Weights of a small transformer language model.
Size: 13 layers, MLP 256 tanh GELU, vocabulary 8192.
Architecture: LayerNorm before each block, tied embeddings.
Training: a variant of Adam for these matrices, 88M tokens, 5395 steps.
Each number is 128 + 24 x the weight over the matrix's rms, rounded and kept within 0 to 255. Layers, rows and columns count from 0. Numbers have three digits each.

# q: layer 7 attention query, 64x64, rms 0.175, rows 0-31, columns 0-63
# k: layer 7 attention key, 64x64, rms 0.168, rows 0-31, columns 0-63
# v: layer 7 attention value, 64x64, rms 0.131, rows 0-14, columns 0-63
# o: layer 7 attention output (transposed), 64x64, rms 0.127, rows 0-13, columns 0-63
q0:164128124122106144111114111145166093165116111138132163117120120134132097172120106112121136149132179135107120122138117104153098115091125130105160119138175167137123149201126146108132115085126135
k0:155161126094131147171110117141138149150138120161140145106106155097107148124131142114145125095110124157122121146110092138106135139123122125116149111146132135108144125133126178124121143097113138
q1:124108121165137109147141100115103134126164132112115108139143115129131113113165089132138130126125121143109153147099094086138116139125124142112143158119110134111117106130151099155141135125124132
k1:109099132105147118084099127140135140121153093112127140127123165132105113134145155121151157142125151160143133137144100128125147168154133123112093135123130107135100127175127128138140093124110170
q2:128079160113123146108116165133118157124164156135130090110139120111118109144167147122146110128111141124122142138079101073095173156162163130144112120141122080105157138143094129134130120121114116
k2:108111157202093115145163151121083103155117152172159152117134091137114199138089147137112122134120131130111090139113125128134109121101112127157139133124113158118116130086137128152140115171140136
q3:166125154109132130101147139159146102123103154155144153114127105107100100156152119109122100125143168121110112102084130134120131148118171139130144131129147112140136137134133121147153085128129136
k3:159119126148087131161140126130098121161127122163191144147097115112153131123095131123116098155157132131102088147130170121145066118151127137133147131121126117131145156136135138115107135141117095
q4:112116159124141142136116152152140089077144120130164121122142163126104071126097117127156082118129113142126141122124133106119156158093119165143147131145180112143117139092096142174138125087156110
k4:120163117170082101159099106131130094148084115140144134159102153124103115164081135087136142134077105202140133184142126131102139166120083151138115119099152164160126108108144146177114147123088127
q5:161104125114153103127081156114116161147131128124123156109122137164151110179143155114119104142120163071163128135141135120168098167143107137100174093164117103130096140151152120118087131110100080
k5:157099104117133113133129111171153119112136158084098121141168136160111114146143094146123149126129116122164167156106164128149118115108113141111166121160143120109121105168124098099137158100147083
q6:141116166150116092101131175152105100099117189109162119141121138148077086162145154172145105161149124143105163156132131077106177117132153152137119121128136135130117116131142102132121122072116112
k6:123139133127096135117180164130099144133143109103142171116102125139130116164143137125123096145141116148122132142147171141158115124117133138149107125146135124143094119088139137137142151125131078
q7:107144158083088142104136142134092127093114160138091148120104104123111126133152116176124125128123123135120086153084100129100135111159138141139167132168157149165144113149081115094140100139134165
k7:124123147103140134109133132159105138138121138125165165116165111121129138147140129149097104097128146114132124104074114138148114079136131125118123142153111118092134196175139114120195121126170116
q8:142095118092192127130110110086139118118148127128150138154150169131137133129128124114154125152128132119092135153152145134129129157150142106132103108097098123129126100123163133106105131136127131
k8:170154077104199132138110160116208098082123113125127128110136141117146117119114125076170125126138138109166144141150124129137158132101118077095107086085134148155137109120108145148137139129137167
q9:141116137106168135138143117101091127099138092129166122151133135110091120171164151133096125131179139076114160184119138078125134147122119151092084116114145140129114100164086106120131113134143107
k9:098123141132155136078097182103122117071121093110149123108107182161138154150110129164135152134106150133200161155131120086168129128093082154146155118145107134185111103127169141142102159088088102
q10:131100117113180103127117127152120102108137113115137110088132114135133102135179193140167112119110138134079099131127156170096107099140125125200115113104163098105162177139116136118151163161169052
k10:135126115112118109145086117122146121128122172151092132132096136112126117088139139048153183119105106162153120169189120130151123157074091128146119142130170139139142082204030181110116156121108146
q11:107127098115084175150129154137118106142107177162126074148112114114129133102113085115122138136118083115164113088144080138134124124149111142106146124167137149134111113143112128159141143146149173
k11:089180156136158167084142130102106120137116132112148125158094102089127146107119116156136111139118164120100162109073121113107127107127154123120132153185091149154203160108152056125126155117115118
q12:114122179161116119104143110154110113076152160100152121107101131148115071112120150166122105103162102176115122144145135158151104127096120181149126121111206098170080144134120107134175137091098111
k12:145156152109108156100147146179105126142149119109146140149102113120083122133135122130116124127110141135135116136124128175149121153123133099133107144142149143128091168141157108132124127131097128
q13:175117092139178134156073122100168140160126143150074118107164113164222187085131141117118146112106136112098144101168086114108129134205122067106084085104113167115146089102117164097094143133156167
k13:119120129128147114162132144090126136131120108152101126103128139159163130102118156126119157138153100125114138130155148144104133120132123133124091102098107096105100087131096172126140117160145164
q14:161140124114171108142122101096130134136158109115176153158172115100104119128140142122128108083178156138104123142118180090110112099130140100134120147105092128146146131110115143127167145169127105
k14:125110140167141080170094092066149121122116124162114101086143142155164143121107152149115134126131151121122087169151125106151148059117088123155133133112124121123150109117111178135117114133137141
q15:139152140128133124105117107139125122142178143104159121121101132136111137167186127115116132115129132142122130117124103160111075170156143121183068089128109129115121137097150103152109134143076120
k15:165100142142118177110106101136073133104156134085152102093121139173108113150174134182156142131120153081158113115105131179145146145120172084190101105138161092096160138132117110123087120130100107
q16:147135138086129105158125145155149159155100109140123168133117140164114098127153134125088137180127120093119131113145091156126097108121148130124110141099128133094123141131157127120101106104114146
k16:147114096127122137124126125152139111153119094130100120115116132100172104112156130045113151152082104157102117139144143127165156154140123163093176143165107145122156125141113138097116128094133151
q17:150098151116144152120131132128133135110137132131133093121108116095136126165167118137129107122067129152122144126082102083098199131145152126157086147111086073102159147109107107165155108134111149
k17:110122147196088088142125154098107116139122118122163137149123122130126148162103114127105082140148106128124146117123146136114110121109109112138120111139179173163106125109121144137150111148106147
q18:139133104107128120132084107118157144171086115144129161129137133148138127172126123106129122159152125115133138104153127161164105133154113115120115125125157141142132139140125128097094100103134112
k18:148149124103153179097159136136133135126137115136122124098134126127109146098150120087143139111171120120147131108127130143132115091111161150106140137126115111100153130146149143103125112111124084
q19:175107123121124146137125141116126148149112156160135193105137111136117178165102097117127127168154170107122105090141122173100082130145134113082132101111135148130092136156149163142125102092162127
k19:163111110100139175109174128148159162121099123105118114106138139115147112119133096111141173102118150130158122132071137135130094139139133129104186158130124101106190163123118113127104135116144106
q20:083149137126108169092145160156115112072190150089126094125116108106126138076165144103137115117113127125113143151111108136105136110154142099133107121137124147100151116104088122121157128142131148
k20:096128128151095099163125130106081096153110160132113150167117156125076156151128182167150113171132106118120132152125123103110124145156085142156100121134133122101100111147132149128119114118091118
q21:124122105118134154113070142107163148167126105115127128153135145143136161109115142083123130154134123126115162118163115143118149150155123106113079111121108104114138130161144116140078145131100135
k21:126163105109163124149092095103138164113145139086088128128124151116114131116130125105149119152101107136168163131151141098101153175137139143121104083080139119133141088121126133121112115086115135
q22:140104132106132117155088121106156124147149118149144118148131153151131126105116144111129115157131145123123133137149131098082130143125077149064123100134121122140155133173131163144105102122112156
k22:118129097111178159145076132129138125079165115121134121131137180126155157113166146073132129163121092118157151109135107142144114131086098147097119099092141141095115125142123160145147127079110147
q23:143139130124162114148105105115101124169108137113110172116112121147186190122120166131101157153125154099134122142139090133148109153141136091122101125128104133124112087125142135119097132132106133
k23:131128128099189143117148134106161135069127096129115140125141112145172130113167133149134134093145138113137146089139091124122171153124138126107128101122121107144132097136088120108165124129162173
q24:128106109131167130134108128101156101138138080156149078131135170125149144123135117059143152104127134132125163143129137065129114151115083147091131124114098136114113116151094200141077120148161114
k24:117119108129136126139103115088164113119123105153138102138136153152155138106121151097148144139130120112166142125161113084165124125094065123128132104126134136144148075134093165126136114114108162
q25:118123121123146114099048111112168146179136106113063131108109163144157127114112159090125138109120132152136116117135081114157144181119098147096140119137164144102148119185120162110121117139138149
k25:104122112113190122146101103124169129133118126128131144129128158167131099128141135106174110095114143110128127115155110115161105128099112153124120145108117136098131125182144148128137104094123139
q26:129104141130160109147098156112145145152136057162151130118162149143129134163108141109127097116103142106138162111137143079135146114129124128117088134137129089106162155123141136136096139140139073
k26:121089090151102113134078127155174119122114144132128115117149168172116119129113138098135135124135097131177157126148121117128149141124132136151105101083158125141142155125121153154100144099137093
q27:169139101155123066114128080143109112097155176098110148118136106079150074113161131151126105082162138169078102134115113142127093082159141128202158123101109179176125122125088142093190173141138110
k27:121137145135138087121151156100096126146136098112111128114094082100167134126162117148095128133166101110092140123136147126105138098131125134111108135168148120096124125169107113101143151181125145
q28:135128124106160105121122113103123134094139145119115148141159121091100129134132149115118120134156127119082131169129155092099126108140129108092102128073146133155149095120105132131116131149159127
k28:139130135114169132131083156133156152113149083128130112102160169176138145116134157128131138116117146099158108095177088141187138084092064124123125099082118124131092113130082171137169082157136150
q29:124116133146102194125128135129140127132154125173154088120110136146114116128118114121122127173127116125155143136168117140128096138103097165117104119173134111142099143105127114187109125093101144
k29:090174143137031124080159144133059083120153129130161102143089147093067138140116067141134117164135096125171159131094143141100114118153146176146120137177154133161154169111184064148109163114098131
q30:123082125133176092118080129118138099135131125157154141113184140172144124130108138138144059114136092097124093092180148145132114116121098107159116111091171116128118177115119131160157121132150084
k30:116127107143105148158090153175163069109096144138155121101150175166086133132074132124136138135117061092138125109136131144138155150088099102162117108096164105128134169111093175178134142124120088
q31:087107132100114180139123146125140106104099108120065110132106147160120139109068131129127138149080133095165086112125121126146182169088121146073143176163121103120116137177160134122158116108128159
k31:133152130126151121109132120141159099123127146133122136199121129095116091126134101058138109108078145151117129127092129077117112144122160137094147165129110174163126152145119098128181145106130152
v0:114132121132142111098136171112159142119135070113147164102110115108122145147076093099138122125133115156126115138137135101131133156152133132108133130102119132139093132103130142136140102135131103
o0:137148133157088132157121095138128119151134129124159131119103132100122112135158151143109146138106113116108137117121150185097129148123096086129143106166138139116120120120091102118126136127155149
v1:112130164149132103107112109110173166132123117129131112140138132131119131118118140163169126129118136139156133120161105125111111130118126132139184132138067131072149138131092127108085131134068144
o1:132109101159146121122119164124107115153122153157107100110126117139129128087129120099107141104134148086159144147104142130154122144152125150138063086104186118136141112137141129162161113103131159
v2:131134124189120096144121093120116090126110107137123177139109153097136153092150155075133162147078108144108085159117181136158145160115131126122120131136156160098139106086129116120097138154124104
o2:129163149097115164137155157134159140133118104151159085098110098116120123173141118160112155098154144105096179117154123134099123137086121130115077152159123101124120120143103134129147126128072143
v3:091106129160135133157133094133161105098111125122143185139149134109139108143122134156160131077108127117150114198109124079111137108123150134111165113149105117119147098122124122124121146111096141
o3:140141116125126155108141160091138137143129113144141110083123105185115101104153141144126096154146157072098129100147152121146120150132074159123095163126176114134092158146135116105157117097105131
v4:119168115148151143138153165114128114168105125112140162103128099095127154147161163124099101120112153124073189137123144121101150127122112123123104146120126129103125127093164158140113208138147089
o4:133152171107147130099158115161110122134136136112164087113124120106148163126119137111110119124142095124123096127116138129111156152073123143099120215156096158105162064159097153132128093139127127
v5:106157110123112151151112114095138130157129166113161142094118129153164132125132143096123129153083161139102098128142110111141125138121158111118121160120127132114125129109135074123136133125109118
o5:136120114104169116120137167171109140061138109140089113141109106110108125164165115122126110142159127130135125140133141148115132154082153129152102126146132128125116127118134127124149089134113147
v6:153126113110120078110153178117167160124119143103136133095129104110102112116105163123126089157109150153109129115152127102128144161136092123141138132118108116120142166136109091124108075174117134
o6:116127101140148148138113067163092134130145134162138110140127145100136141142132093096085150107160088169142148127075128162115164110152133130133131084111133153130131120123144152140139109098167137
v7:171133152133109097113095158121129125130076135103124151149115097139104138120089149153169103117184099140125114128123111155130150113131122141173108108098187130172099141191121151133147107161124124
o7:099114086125109102175119096131127167128177142182149134193148186145108147143108112134103151144080113128123149121121128100103145128157132148133108123105108127079147150092122120140083142105151108
v8:149130125121121112128147123147147103097117138153094147128101163134142134092140141144121129128105080085094097149091119102171092118170179173143167126158107100123141124134083113143172107130155128
o8:120103136107081136123144149172133143137090116147175155097129112155103130154141122127112132146153159164097120125149100120096139103097095133094111137101148135158091196098172119131101119108130113
v9:158124129105116146149142113105106116132151154102161097117110141129106158106134108100083110154112152103141113137164153137177130205143142155138138109138057127137128116096122133132121139098140139
o9:137107149163165133114119133153136127109101125149118116090103136136169140122140136128171155160136115171148129142093093124085098098111146112158116097112123109131116121145139098122141094171123141
v10:125172111091098133152137137137099125172131179138089122129135130125120123119147139105139128159160137115117144146110116120121117153154089107093136168128149112115119100130136159136117162128145125
o10:105124172080135105108118134153150123062145135137154122123144130080176151143125148127111133077150105139111108113112128122159112144102148134149128129088141153133167102126122132166125112133143101
v11:155123109128122095108128166098156125116104129137109148133145148132124142123139126168167127134148078133177134160102129150095105081122140129138141148132124157165113127153113115133130105118103141
o11:086137145118083132139100114153119143111148142136115130142122149169140103132145138112101131098119127113106140132106140131177128109160095140130116099138165133118146156096132144136145178121120092
v12:104090111091083112183153102142135081121107175144117142122148142128125117162149143126129139118133104125160126137114160174093123108109148138110136118122153140121132108165151140120123103166085161
o12:104139141081127163125065128077124180114136106115093102159120130144161110125134117147113131117157147149102154102123132107165166097155101120130117120124126165142109182111123136123111160112141110
v13:154087113102122086128162115114105115090151081159151099144153118115126093108136121127132132145143119161130126131141152126131105110104183120151142135128123145109131110148143142137133139107140122
o13:121158134169121130141112121116140130167124138092104135121106110140115140148128143121119109141118102132124153106135101102133144100135104108111136137134143141150143161136145124117134138133097140
v14:114127156054152117142167109113120125116159153130177138106127125100106125125162140082101073121131159098128137137144202122113124152110175123101112110125133161158121122119131103140104115121160138